Weights of a small transformer language model.
Training: 117M tokens, 3571 steps.
Each number is 200 + 20 x the weight over the matrix's rms, rounded and kept within 0 to 999. Layers, rows and columns count from 0.

# q: layer 6 attention query, 96x96, rms 0.216, rows 0-31, columns 0-95
# k: layer 6 attention key, 96x96, rms 0.221, rows 0-31, columns 0-95
# v: layer 6 attention value, 96x96, rms 0.231, rows 0-3, columns 0-95
# o: layer 6 attention output (transposed), 96x96, rms 0.212, rows 0-3, columns 0-95
q0,182,172,205,176,224,224,193,252,200,163,175,222,205,233,244,173,177,194,227,178,216,210,157,188,190,188,215,189,190,180,211,162,207,208,191,207,166,226,233,206,218,177,143,181,197,209,212,211,179,206,217,192,164,209,202,217,248,200,214,154,181,239,190,215,228,237,207,230,202,188,212,152,200,187,188,177,146,245,195,238,233,188,233,211,204,208,166,195,162,174,219,219,172,247,197,222
k0,198,211,175,212,203,174,189,194,218,199,171,229,196,217,209,196,208,186,195,166,167,226,228,188,173,185,186,178,186,221,194,193,194,200,180,186,193,232,186,171,223,191,192,183,193,212,192,196,191,217,207,209,210,222,209,210,206,213,208,215,235,197,208,207,223,202,170,199,199,183,175,229,218,191,215,183,178,183,238,199,257,196,199,181,231,186,207,222,195,218,209,225,225,221,180,217
q1,205,221,167,224,182,181,178,175,221,242,181,185,195,218,206,203,221,239,204,214,173,206,198,210,201,196,166,195,170,196,217,205,228,198,178,195,196,199,211,174,202,238,214,203,210,179,186,197,208,193,189,210,223,219,172,169,174,229,220,190,215,189,222,198,201,196,179,173,199,207,193,205,184,196,209,192,199,164,221,204,196,214,187,200,230,191,199,200,223,198,191,223,203,202,188,217
k1,204,210,218,195,193,199,195,218,192,196,231,179,207,191,198,190,212,217,188,227,201,216,187,233,215,189,224,201,234,220,203,194,201,203,231,219,188,186,187,211,202,202,206,198,187,212,186,190,201,183,214,218,192,199,227,162,192,185,198,220,197,224,182,218,195,197,201,189,183,185,195,191,217,188,202,232,220,214,190,182,203,221,205,177,172,230,195,217,174,204,211,193,217,205,211,204
q2,205,199,179,214,213,190,216,200,213,184,202,197,207,211,234,192,190,201,192,209,206,206,186,212,190,181,214,188,193,195,192,229,216,214,188,211,168,223,224,186,194,195,184,196,184,184,209,197,199,187,194,213,201,176,205,186,213,190,187,212,214,186,203,200,213,210,184,178,210,211,201,186,199,202,194,211,210,176,192,193,189,177,192,184,207,184,195,195,216,176,204,207,208,200,170,210
k2,188,196,182,204,165,197,181,198,166,210,185,188,183,194,216,194,230,200,197,205,187,201,211,188,225,184,196,198,199,208,200,182,183,183,196,188,218,199,196,198,196,210,207,179,198,206,223,207,231,188,191,219,216,207,189,213,239,195,192,225,167,189,213,243,209,183,191,183,209,185,196,209,177,193,214,220,184,216,202,185,159,215,186,191,196,177,211,206,210,215,221,215,184,230,200,205
q3,190,187,204,222,189,199,197,197,192,211,192,174,206,219,189,168,215,214,223,187,208,208,194,197,204,184,189,207,196,207,190,197,197,188,234,194,231,196,173,174,194,193,221,202,203,201,218,215,209,187,200,173,221,215,187,189,218,195,180,220,199,191,211,195,201,223,193,196,180,204,192,211,202,184,217,211,210,213,208,180,192,206,202,216,219,226,189,192,221,208,202,171,193,189,202,176
k3,234,180,193,202,208,199,220,213,209,211,204,178,190,190,194,186,226,216,190,237,222,202,198,173,196,229,239,220,203,166,196,178,190,180,212,220,193,217,201,196,183,231,203,196,180,202,210,209,193,169,214,199,200,173,222,203,202,183,175,205,189,192,200,190,195,215,227,189,174,188,199,165,176,196,183,201,202,219,225,220,201,198,213,182,194,210,175,217,210,217,213,187,185,204,209,169
q4,233,238,225,201,175,235,180,206,178,199,183,186,226,195,171,218,225,160,209,199,182,170,206,197,197,199,195,202,181,217,202,213,214,177,192,183,188,201,179,197,210,192,208,207,196,213,199,232,198,210,184,198,223,201,195,207,185,230,207,195,178,190,211,205,188,216,197,208,183,192,226,207,223,203,188,197,195,181,219,212,194,253,236,196,187,228,208,205,205,208,205,216,178,221,218,224
k4,155,190,220,201,225,156,210,199,227,195,183,203,212,198,204,219,167,192,211,217,202,203,191,238,224,212,167,205,266,212,228,199,223,238,182,222,181,176,220,188,231,192,212,206,212,208,189,199,200,215,175,198,197,201,179,184,169,204,222,161,219,216,192,197,198,176,205,208,183,234,185,215,211,234,205,194,221,190,200,192,238,218,175,217,224,230,171,192,201,186,218,203,230,183,219,211
q5,190,184,195,200,201,173,205,194,209,206,223,208,222,173,194,235,183,184,190,211,214,186,179,213,215,169,207,199,191,201,187,213,202,197,218,221,165,215,183,216,231,183,226,224,200,194,199,182,185,197,198,212,194,197,203,171,231,224,158,217,167,237,173,201,208,224,203,204,242,198,207,172,199,222,227,223,186,218,182,219,160,218,215,209,197,190,189,210,207,147,186,185,199,190,182,232
k5,176,195,194,176,192,196,188,197,207,194,187,207,213,220,265,183,205,189,196,184,197,233,230,166,201,167,219,205,187,191,210,171,230,195,187,230,201,212,217,209,209,183,192,178,191,213,231,185,188,184,202,222,220,169,210,179,194,179,192,205,173,206,229,217,222,210,180,201,212,224,204,188,215,176,183,153,224,219,227,162,177,216,218,203,201,218,206,198,204,187,243,198,218,231,194,191
q6,212,201,182,203,197,205,214,204,179,197,174,183,241,189,216,223,153,179,185,227,208,217,224,204,176,223,198,185,194,221,201,223,217,266,208,175,204,227,182,225,203,212,182,198,202,197,224,199,157,202,164,191,196,181,208,166,210,178,188,222,207,189,198,196,180,175,250,199,193,217,186,175,182,201,158,164,186,192,185,213,235,200,185,198,201,207,222,195,156,155,205,224,171,189,184,247
k6,207,183,178,189,165,198,196,191,207,187,209,190,201,189,201,159,224,203,185,205,213,203,220,171,217,178,202,217,193,203,183,195,198,167,221,194,223,223,201,220,190,195,188,205,214,193,192,200,214,200,188,201,183,206,201,221,231,208,204,206,203,206,172,191,183,191,220,200,224,209,209,198,215,187,212,198,209,207,198,209,193,210,231,215,193,193,195,197,182,188,198,192,205,204,193,191
q7,199,229,173,230,171,194,185,216,219,196,230,201,177,204,190,207,215,218,206,245,249,200,197,185,176,219,226,206,184,219,220,187,165,197,247,208,228,199,229,188,194,222,210,221,212,210,202,180,226,194,160,200,212,191,197,191,189,219,151,171,187,201,193,188,187,216,187,158,175,198,246,219,198,196,188,200,161,208,242,194,238,190,206,216,180,207,180,160,203,209,178,199,196,233,195,200
k7,210,188,173,205,223,196,194,182,212,224,196,196,220,208,227,198,197,213,187,138,160,205,227,182,155,154,192,223,177,176,183,220,180,208,181,176,199,258,191,168,221,195,166,220,222,206,210,222,235,194,168,202,236,218,199,182,235,239,179,237,199,205,200,209,213,204,179,207,210,223,211,195,230,162,170,199,194,199,198,174,178,207,251,220,204,199,185,157,168,206,180,211,227,216,190,222
q8,229,184,236,184,212,220,213,171,180,186,189,198,171,187,179,164,241,214,204,235,202,184,205,184,241,207,227,183,197,206,192,245,184,205,195,201,217,208,193,207,179,169,197,203,211,243,216,219,196,215,177,210,199,236,212,158,226,207,214,187,221,197,200,214,257,192,195,206,212,179,194,200,200,195,205,241,202,188,223,202,200,168,229,201,184,201,211,206,261,183,193,225,166,170,204,182
k8,231,194,225,248,203,233,200,180,223,177,203,165,168,216,178,186,188,203,187,214,188,197,214,196,214,224,217,205,199,238,190,201,206,152,169,203,196,214,233,181,219,178,204,174,233,213,186,210,213,172,204,194,193,200,227,197,236,230,215,181,205,206,203,177,208,231,254,223,176,254,199,216,182,175,203,209,196,225,180,183,192,208,196,211,207,202,219,200,259,210,229,200,166,205,177,206
q9,206,189,216,218,192,230,243,174,224,205,210,249,183,178,225,164,185,212,178,168,174,227,196,223,206,178,184,202,174,162,237,197,229,209,184,194,187,243,186,231,194,194,208,233,192,218,188,228,185,227,196,207,204,174,217,188,232,170,203,214,198,212,199,193,184,185,231,194,196,197,191,221,200,226,255,208,163,243,189,178,228,198,208,204,206,167,185,184,226,205,228,191,196,164,183,196
k9,238,147,221,225,225,243,201,185,185,269,203,206,166,209,241,204,179,178,219,211,215,193,159,195,214,194,203,213,238,177,196,176,178,189,191,190,178,194,206,200,210,171,149,210,207,210,168,238,218,193,188,243,193,200,214,225,189,215,199,201,193,192,171,200,196,186,218,166,166,190,228,160,201,218,199,214,217,222,194,191,180,219,167,185,204,201,211,171,191,221,181,188,224,170,151,207
q10,177,165,210,194,160,181,206,206,150,221,181,195,195,185,224,174,190,224,182,232,200,178,209,183,213,201,215,187,213,209,196,173,216,161,211,193,227,224,226,179,169,165,181,218,158,189,167,217,199,235,199,186,217,201,216,180,222,228,222,194,200,186,206,230,190,213,193,229,191,141,177,216,197,234,198,194,185,189,173,180,225,223,161,216,206,251,194,215,188,219,188,189,219,191,227,189
k10,211,152,213,218,155,190,226,198,211,218,165,217,218,236,189,213,210,174,246,197,222,181,170,205,230,194,177,187,195,180,184,252,177,174,160,202,187,207,194,198,216,256,191,194,188,175,219,175,211,231,202,205,176,211,230,195,181,181,232,193,231,208,185,179,185,184,203,233,218,153,228,212,188,225,203,190,203,182,204,181,217,143,197,195,216,237,222,185,236,206,169,185,165,239,172,188
q11,182,165,192,194,214,193,232,219,229,212,186,198,210,178,227,151,221,202,218,245,214,274,185,233,180,208,190,199,213,227,227,206,195,239,207,183,190,182,190,221,232,196,172,183,186,190,165,182,189,162,218,197,218,177,211,164,178,174,222,216,206,197,181,219,211,227,225,238,182,203,172,192,217,202,173,190,221,240,180,171,201,215,214,198,192,221,192,218,239,206,158,187,162,221,215,192
k11,164,224,217,204,184,211,199,172,219,208,199,211,178,149,207,222,182,207,193,197,222,197,195,201,166,251,190,189,174,228,214,211,195,219,161,193,200,172,196,215,188,201,153,211,222,195,247,162,217,194,208,269,228,184,197,210,188,226,216,198,188,184,176,198,213,238,225,217,217,219,233,158,210,205,209,188,204,150,195,203,181,164,192,246,220,207,168,195,211,186,199,186,153,185,219,186
q12,214,207,181,172,192,191,193,205,182,209,214,188,216,196,217,205,171,191,222,210,236,189,189,197,165,225,193,221,171,221,198,241,205,161,187,173,183,218,180,178,186,197,208,199,215,218,171,217,195,184,201,226,204,181,210,223,242,188,193,219,219,204,173,215,216,188,227,201,213,182,186,214,166,183,212,158,226,201,188,194,199,198,211,218,166,213,188,203,172,272,218,211,184,202,196,170
k12,167,184,196,197,231,183,209,198,198,178,204,212,220,182,220,177,189,156,202,176,184,158,157,211,204,208,182,191,219,201,214,192,241,182,175,175,152,243,210,185,161,218,178,195,219,225,182,191,180,199,197,190,174,181,188,165,210,231,235,204,222,189,216,211,212,239,184,207,184,205,193,224,158,190,217,209,153,194,209,252,168,177,178,199,212,202,213,238,212,181,233,185,197,233,185,134
q13,212,209,209,196,196,202,243,217,224,176,196,225,194,182,219,216,173,207,225,216,191,201,221,212,203,232,220,164,215,186,195,214,192,183,210,185,175,210,195,151,222,252,195,219,153,246,217,201,245,209,182,211,230,192,224,147,166,185,214,185,246,205,233,208,238,184,169,212,179,242,180,189,216,193,184,238,185,203,163,173,203,233,193,214,222,195,217,185,198,170,212,202,223,160,172,170
k13,193,187,194,220,181,192,205,149,203,220,204,194,189,218,227,215,186,209,212,210,261,207,237,232,233,225,214,187,216,189,146,210,185,180,176,178,208,166,210,194,188,233,220,230,228,217,191,248,222,178,195,219,163,177,213,187,199,182,188,199,225,223,223,204,224,154,194,156,212,221,188,226,187,161,223,211,198,222,190,215,182,191,179,240,221,197,191,246,204,202,213,215,201,195,193,204
q14,174,191,234,190,191,198,183,208,207,240,210,177,208,179,205,209,160,238,196,220,222,199,178,202,194,191,167,189,166,162,189,225,193,201,198,193,183,238,219,186,225,164,194,185,200,211,201,164,179,205,144,199,189,185,199,242,198,224,211,193,237,217,174,160,186,212,202,168,163,215,251,216,215,176,196,168,229,193,160,214,195,234,213,170,206,235,181,202,221,213,178,194,196,206,186,190
k14,189,195,220,224,181,223,217,211,219,196,170,238,193,219,189,199,192,225,190,233,179,227,211,191,203,196,213,246,150,188,203,184,216,194,213,197,208,198,193,193,213,217,213,184,189,208,191,159,229,190,154,192,209,178,200,220,192,210,225,192,185,202,208,268,178,234,162,181,235,172,204,153,231,199,238,217,152,204,196,193,185,193,204,189,209,218,191,175,212,199,177,190,211,231,160,169
q15,175,188,196,209,221,189,215,199,180,175,239,204,165,191,219,218,230,215,176,222,203,196,225,150,155,192,174,172,233,183,245,218,204,205,237,207,221,189,186,194,188,221,204,181,171,206,226,192,203,148,248,180,188,217,207,196,230,187,205,212,204,208,204,193,213,160,211,201,223,180,206,199,210,188,216,172,196,156,233,186,195,200,190,214,175,244,185,177,184,191,212,159,165,181,205,198
k15,185,195,227,189,215,208,201,206,191,210,151,158,178,203,200,206,215,168,183,195,221,179,202,168,177,219,201,196,185,195,201,215,169,195,224,208,179,173,167,204,173,206,238,188,187,233,233,130,204,181,213,194,184,175,243,205,173,190,179,228,207,209,245,180,181,228,226,227,209,215,184,216,195,179,193,170,206,213,205,171,191,215,176,165,217,216,173,235,161,194,183,174,191,189,194,212
q16,204,213,163,224,182,186,191,224,220,177,223,231,150,179,207,196,204,204,215,199,189,232,180,261,202,196,183,257,212,178,188,184,215,214,213,197,196,172,181,178,202,185,241,186,245,185,208,203,212,196,202,192,220,224,188,181,211,184,208,199,209,205,217,192,202,242,184,231,203,182,226,226,207,186,234,189,204,219,177,213,226,176,226,209,208,218,167,192,202,212,199,159,203,187,198,191
k16,182,214,200,210,238,203,191,227,185,175,171,197,232,233,192,222,190,188,205,205,191,198,161,239,175,203,217,187,201,163,203,210,216,237,200,201,165,230,193,214,191,202,167,177,183,208,187,202,216,221,219,199,213,186,191,219,208,214,199,215,210,203,181,204,191,220,176,228,220,195,203,197,206,211,171,163,186,208,192,216,193,196,224,220,201,167,214,195,162,205,206,217,166,198,215,219
q17,218,201,195,214,210,200,223,193,201,203,188,178,223,206,226,189,186,210,182,205,196,202,172,209,192,219,217,197,179,182,215,223,228,206,224,176,164,205,240,215,197,210,185,210,207,186,205,199,166,217,186,240,186,188,207,196,204,199,187,231,233,199,213,193,197,188,215,183,214,199,188,180,188,192,168,158,188,199,189,195,179,196,211,213,197,196,215,194,189,164,213,216,175,184,175,232
k17,210,169,157,196,196,204,160,206,181,223,191,207,183,204,220,178,217,232,221,192,183,203,210,177,199,183,206,198,186,213,203,181,210,183,156,188,239,193,212,178,217,218,234,216,213,212,216,187,220,205,162,207,201,244,184,185,197,205,207,196,198,158,206,222,182,217,224,200,202,195,207,195,197,211,239,227,181,204,194,178,198,206,186,193,208,162,200,225,215,191,158,232,203,202,187,206
q18,192,208,190,214,225,224,209,189,171,166,201,202,222,208,207,220,173,185,190,196,215,201,175,219,200,194,192,198,183,193,214,232,220,201,202,205,203,211,240,233,173,203,187,198,203,212,215,177,173,225,175,225,167,190,198,192,222,168,200,215,186,203,187,204,194,194,216,203,222,172,205,179,182,183,174,194,177,206,206,187,203,174,205,202,191,196,203,212,176,186,204,197,194,193,191,227
k18,215,187,178,191,205,182,190,184,210,201,224,238,194,197,222,188,219,213,194,174,199,181,219,208,209,175,185,211,195,204,188,179,179,177,157,194,203,223,198,197,195,224,189,196,188,195,203,190,196,204,220,196,197,232,184,215,192,210,227,201,194,173,226,226,211,210,194,188,180,180,177,208,192,201,214,204,188,189,218,182,193,213,207,197,206,183,217,213,218,208,186,203,203,200,195,209
q19,209,200,175,221,199,218,207,253,197,197,181,185,210,179,227,189,194,181,203,176,213,175,209,222,192,220,221,184,175,201,194,198,224,216,202,202,184,223,205,194,196,153,214,198,217,177,186,204,218,206,202,203,199,193,214,176,254,191,198,192,192,187,197,237,218,166,201,183,210,177,196,179,234,204,192,190,200,205,203,186,202,193,200,221,204,194,235,210,216,221,193,202,210,184,213,195
k19,187,214,212,204,189,212,191,163,171,193,174,179,192,212,211,213,206,180,216,215,230,191,175,168,177,170,184,176,180,198,214,221,203,184,217,211,172,198,173,223,178,195,177,192,221,229,214,199,221,236,192,202,208,197,198,201,186,194,200,155,168,172,205,191,199,191,216,183,181,258,204,192,193,221,206,182,203,207,224,225,214,227,206,198,201,164,194,193,210,198,229,198,198,238,194,204
q20,186,209,204,203,200,213,209,239,205,213,194,205,172,172,195,170,188,180,227,168,184,193,192,218,191,202,204,214,206,196,186,194,215,204,210,210,233,171,171,199,199,193,216,171,208,174,175,186,205,198,194,197,196,203,200,210,218,214,213,185,180,202,209,193,196,199,175,213,189,192,191,211,225,192,215,219,231,210,193,196,214,188,181,231,224,196,182,215,164,223,189,164,206,196,222,189
k20,214,207,189,190,194,196,204,212,205,193,197,204,217,209,172,201,196,201,195,231,226,213,195,216,197,189,205,215,193,172,194,193,211,204,202,205,186,174,170,217,196,193,206,218,196,189,215,192,199,177,192,199,195,201,229,237,198,184,199,183,199,214,191,165,206,168,213,199,206,200,206,172,217,174,204,149,215,238,184,218,192,194,207,221,202,220,204,198,196,188,217,210,204,215,196,191
q21,188,216,216,199,173,211,182,214,185,215,206,196,210,183,196,189,210,195,224,180,158,191,206,193,221,199,209,198,161,214,164,202,171,215,238,181,173,168,181,220,216,171,234,200,209,218,221,201,207,203,165,191,183,219,194,206,227,187,200,170,194,196,198,201,188,217,213,187,185,210,227,213,233,196,192,214,209,210,184,212,217,187,183,198,193,183,202,167,174,157,217,197,196,173,223,228
k21,172,210,201,244,184,224,169,231,143,204,203,166,161,212,196,195,215,217,211,196,195,205,169,193,181,189,205,221,209,228,234,169,220,225,208,205,196,169,177,213,205,215,219,224,187,193,193,205,186,171,224,225,216,200,203,182,201,186,205,177,209,216,215,183,197,180,220,212,186,224,195,204,173,150,193,175,213,197,192,188,191,167,181,164,204,199,190,246,205,187,207,191,220,216,189,201
q22,195,199,195,190,205,204,197,194,207,217,225,209,179,194,193,196,184,206,196,194,185,197,195,199,203,202,191,210,201,200,191,163,204,197,193,231,231,182,198,185,183,210,202,193,207,202,171,193,211,196,218,166,200,209,189,212,196,200,211,205,184,204,206,211,213,200,192,198,205,193,206,215,205,212,221,226,200,216,200,182,192,215,177,192,197,208,168,206,188,222,195,177,199,199,208,169
k22,171,221,205,225,221,208,224,202,272,185,213,156,212,204,162,169,180,138,167,248,239,204,205,198,188,225,187,199,231,211,237,170,206,247,218,262,199,187,164,167,174,184,191,242,195,215,192,183,215,200,216,174,188,197,239,200,213,216,197,197,127,228,191,190,187,195,241,168,169,239,207,179,250,189,212,180,240,162,193,185,226,168,216,168,183,193,201,180,178,215,201,202,205,172,198,196
q23,231,182,233,184,212,179,192,195,202,204,170,198,231,188,221,237,151,219,172,177,203,178,224,174,209,216,204,193,167,200,201,177,188,190,214,219,200,212,196,214,172,249,211,201,222,204,181,179,186,203,195,173,181,192,156,174,159,199,191,211,181,192,201,216,194,220,179,208,218,228,170,213,226,207,189,195,177,207,218,213,176,198,229,208,195,220,175,170,171,217,217,204,197,196,186,188
k23,228,216,191,207,220,234,206,245,182,204,219,203,217,208,201,162,183,228,193,198,182,181,197,241,194,201,230,191,211,191,209,201,130,205,179,164,197,209,214,173,223,174,179,194,164,217,219,222,219,202,177,206,199,212,226,184,185,178,196,179,221,188,219,212,197,211,200,177,184,170,196,185,201,160,191,202,206,201,202,201,210,203,211,228,221,219,203,213,220,190,190,241,223,199,179,170
q24,164,214,209,187,215,211,209,188,180,223,229,211,243,193,199,209,185,233,214,194,219,145,205,210,231,153,231,237,223,194,218,217,201,171,218,176,230,182,170,196,229,187,187,176,199,195,194,177,167,176,141,181,206,184,178,185,176,218,208,216,211,156,211,220,182,166,183,195,240,214,233,198,148,231,222,171,225,251,183,240,191,200,194,211,199,255,192,175,214,221,192,195,189,173,228,195
k24,219,209,153,218,187,209,203,158,161,210,195,239,150,167,197,236,161,255,186,133,194,186,177,198,204,202,212,219,174,193,189,219,219,202,230,197,210,211,214,214,203,178,213,220,194,184,188,210,182,213,229,208,196,207,199,154,174,199,188,229,236,212,167,196,186,188,163,224,222,201,224,191,195,204,203,193,204,224,162,169,171,221,188,199,238,199,179,266,200,199,169,198,213,217,189,192
q25,222,200,196,180,184,192,204,157,193,216,201,216,149,204,187,201,209,205,196,184,182,166,245,214,168,244,192,211,198,190,209,175,213,210,195,182,194,160,225,248,219,218,249,188,196,202,189,174,216,200,227,195,231,201,178,204,199,213,202,197,249,163,202,216,203,202,186,191,227,200,212,224,178,177,196,211,213,212,162,212,203,194,250,212,217,155,150,194,216,238,230,193,175,189,170,188
k25,153,217,223,147,213,188,210,200,184,199,241,188,159,190,213,147,205,253,226,205,216,188,247,202,194,150,237,207,204,186,205,192,197,226,208,209,186,190,207,201,208,197,174,208,184,187,192,175,229,185,226,220,199,206,192,167,231,188,192,205,175,189,239,200,217,179,197,208,190,205,206,218,196,183,242,251,215,248,148,240,202,203,195,186,179,227,187,191,230,176,148,196,232,185,207,198
q26,219,234,193,187,206,222,225,183,185,219,160,171,176,199,179,165,215,195,188,229,226,196,221,190,190,198,178,207,203,160,211,200,176,188,162,223,166,235,215,256,213,219,206,184,163,175,200,242,185,177,168,225,180,198,202,182,208,201,211,218,177,206,201,220,214,196,185,246,210,205,191,175,226,234,203,223,218,239,166,194,215,204,188,169,235,189,183,178,173,190,176,217,198,201,198,229
k26,238,211,222,193,199,160,246,185,161,203,139,236,218,159,167,172,186,221,179,181,209,194,213,201,191,204,171,198,189,190,178,187,193,232,193,205,201,195,182,215,209,156,197,163,186,155,201,240,221,214,237,236,225,176,210,179,184,176,223,184,214,193,203,205,235,195,192,186,183,184,177,199,202,211,234,185,201,236,171,213,193,167,203,222,220,182,234,226,192,207,187,182,201,215,187,217
q27,164,195,221,197,194,206,197,183,223,167,152,201,187,195,196,211,176,236,142,214,172,183,199,182,231,196,216,220,181,212,186,229,211,208,214,254,200,156,226,202,206,185,210,186,189,161,213,227,213,173,230,198,198,224,193,222,208,171,218,155,224,192,212,175,177,184,198,162,210,240,172,195,186,184,193,204,192,203,148,187,205,213,221,247,189,218,210,225,226,228,236,243,240,236,189,212
k27,210,185,207,173,231,180,138,181,225,177,156,203,161,202,217,204,231,156,220,200,173,200,212,167,201,185,220,207,174,220,225,215,200,228,200,206,231,187,237,207,195,211,190,209,202,178,215,177,227,203,211,205,190,193,167,207,219,203,239,194,193,199,227,184,176,191,192,167,269,192,201,231,187,188,214,216,228,209,213,237,199,202,182,204,192,115,235,218,192,227,173,225,192,225,204,216
q28,191,203,158,184,229,200,225,200,175,186,208,199,236,199,179,223,238,183,193,206,180,183,227,199,184,213,212,177,183,184,191,193,203,247,220,165,189,206,199,202,170,198,182,247,156,190,181,233,152,200,237,193,206,255,208,187,212,195,193,216,207,186,181,188,203,163,212,181,224,225,221,201,213,153,198,195,214,187,162,216,236,243,149,174,221,223,189,208,212,221,192,164,216,205,202,189
k28,156,203,203,198,179,187,252,226,199,184,184,210,206,197,196,183,164,198,221,175,196,150,203,205,195,221,219,193,196,194,199,148,193,170,198,172,230,181,166,203,161,204,184,208,202,227,178,190,210,162,271,198,217,217,218,178,219,234,183,198,217,179,225,217,187,172,231,184,208,202,205,218,182,236,206,242,204,159,186,211,237,169,207,188,190,186,193,207,193,210,158,237,204,219,176,226
q29,201,188,212,213,224,186,207,146,227,205,225,178,204,226,213,198,198,198,207,186,183,241,198,205,239,203,196,157,213,198,217,228,243,164,184,220,216,212,240,220,233,236,217,170,204,245,175,209,186,203,242,227,183,173,199,216,208,189,184,192,203,187,221,181,220,197,215,215,203,166,204,172,213,218,156,179,192,215,191,191,195,178,236,226,188,193,165,201,205,207,196,169,237,184,224,173
k29,186,162,194,195,195,199,174,199,188,199,215,213,172,160,199,188,229,195,217,214,171,203,220,208,187,152,202,189,224,189,213,229,226,195,202,182,201,209,189,199,259,207,200,222,216,187,206,192,209,202,165,232,204,170,203,214,171,190,204,167,221,162,217,122,236,228,209,200,212,250,212,181,160,170,209,204,194,211,191,195,193,183,203,181,194,186,206,173,174,205,177,143,219,174,221,205
q30,227,199,224,183,228,218,230,220,214,240,176,267,188,210,183,199,205,201,199,158,261,196,190,211,188,206,208,204,202,217,232,209,258,201,212,198,194,129,214,183,146,231,209,211,192,206,199,216,186,229,175,199,210,166,186,181,182,208,199,169,182,200,162,172,204,235,182,216,240,202,194,228,172,194,162,184,212,192,215,233,193,195,171,187,204,233,207,217,226,209,233,209,161,233,179,186
k30,180,212,195,197,231,211,185,179,162,210,187,176,222,193,248,176,181,189,205,236,184,205,162,201,233,243,211,200,169,245,228,191,212,150,245,188,200,209,216,201,208,222,218,245,236,174,210,207,158,229,253,178,193,217,202,184,183,195,227,260,195,166,205,193,233,194,231,204,204,187,196,178,229,215,188,184,210,181,167,233,216,214,216,216,182,208,196,190,237,195,161,190,199,196,177,204
q31,173,195,206,198,202,166,219,213,195,202,200,194,197,204,239,169,201,196,174,204,208,185,185,220,196,198,220,200,195,204,199,217,202,217,189,237,200,194,230,203,206,212,212,238,201,215,224,212,158,195,204,181,197,206,221,206,129,200,206,246,169,175,178,207,218,171,224,187,233,181,196,192,184,187,220,218,181,245,192,211,199,160,228,211,258,201,190,202,183,230,149,196,177,203,188,231
k31,234,209,220,182,247,172,246,207,188,221,209,232,138,206,193,226,194,211,180,203,177,193,176,193,144,201,195,202,174,204,222,225,179,197,179,229,180,177,198,178,186,222,201,212,208,196,183,210,171,178,210,175,215,192,196,172,189,205,212,177,224,193,207,158,193,199,217,168,196,245,200,192,195,263,190,209,226,221,163,257,235,214,210,198,197,201,184,150,175,232,191,170,176,231,214,186
v0,190,194,175,224,182,188,195,236,180,188,210,206,214,199,173,222,187,163,210,192,217,188,133,192,212,207,231,224,218,180,209,191,199,215,199,195,195,211,231,177,204,170,188,194,218,183,207,198,202,169,196,234,198,187,219,173,203,220,239,213,201,233,229,181,214,180,242,217,216,224,188,214,216,200,200,186,170,253,159,239,166,223,198,227,213,176,239,208,203,181,154,214,174,194,227,223
o0,233,155,187,214,180,218,196,214,202,175,206,214,179,231,194,203,191,195,147,187,206,166,211,198,187,224,189,176,214,169,189,179,190,195,244,206,202,167,210,193,208,194,207,191,226,188,201,194,197,252,176,216,223,191,158,216,201,184,155,208,163,201,204,229,193,229,219,165,227,187,202,195,184,170,218,178,205,178,185,182,220,183,177,194,191,194,188,205,225,184,242,169,208,215,158,164
v1,200,177,192,208,183,207,189,226,194,217,197,223,205,187,209,203,238,193,203,204,172,192,198,178,176,168,229,196,193,183,176,231,213,195,212,204,176,233,175,185,194,162,211,210,157,175,202,205,192,186,210,186,192,187,236,155,221,215,196,219,209,209,182,221,227,191,217,211,200,190,192,192,232,190,179,213,225,206,204,238,177,211,201,208,197,183,146,182,205,190,192,187,202,233,228,207
o1,219,195,205,208,202,195,201,203,227,192,227,186,168,169,204,212,192,220,185,194,213,233,187,164,183,189,186,215,197,208,228,216,198,193,225,243,206,163,162,190,225,216,210,217,214,189,183,234,177,224,193,224,199,179,180,196,195,195,176,163,215,214,204,196,211,215,229,193,201,183,193,210,207,199,239,214,163,202,215,237,236,206,199,183,210,199,219,184,220,194,227,200,179,173,206,209
v2,204,170,200,224,185,220,200,168,200,134,228,217,197,196,172,192,179,166,189,184,177,155,189,225,184,225,223,234,193,214,214,197,203,206,212,203,180,198,214,242,215,171,179,196,243,182,214,174,207,212,212,182,203,193,198,220,182,177,216,220,231,194,248,189,206,233,234,216,161,192,216,214,201,246,181,173,207,192,203,209,214,180,214,201,220,177,150,195,198,201,173,229,227,204,199,198
o2,186,214,218,205,221,233,236,194,197,207,220,146,193,241,188,191,199,184,177,223,203,173,172,178,191,183,177,166,209,178,229,175,162,179,237,180,160,183,149,196,164,194,184,184,178,206,187,195,209,238,202,194,230,213,190,205,207,185,232,158,184,206,173,204,184,163,189,191,227,198,214,208,219,200,227,206,210,218,217,181,179,200,175,185,186,193,200,224,227,194,214,235,206,181,196,201
v3,225,204,210,189,219,213,172,177,178,157,199,222,226,172,202,178,205,208,193,203,156,181,211,237,195,207,212,215,205,175,184,190,180,190,187,191,207,184,210,198,235,203,215,208,205,221,198,204,200,187,211,183,193,199,176,208,210,202,206,215,199,207,190,167,183,189,195,229,221,210,188,224,199,206,227,219,204,224,250,203,203,184,187,192,224,212,205,194,162,206,170,204,193,230,182,212
o3,187,183,185,201,174,226,203,193,212,206,193,238,227,203,199,205,240,200,229,202,224,197,158,185,191,189,190,213,200,170,204,220,196,179,188,217,182,200,189,185,223,209,170,220,207,190,179,185,206,197,185,191,234,194,198,214,184,186,210,210,204,212,182,223,213,187,182,225,176,203,194,195,234,177,182,205,207,210,183,201,186,175,183,211,188,184,194,207,199,258,229,204,228,224,177,231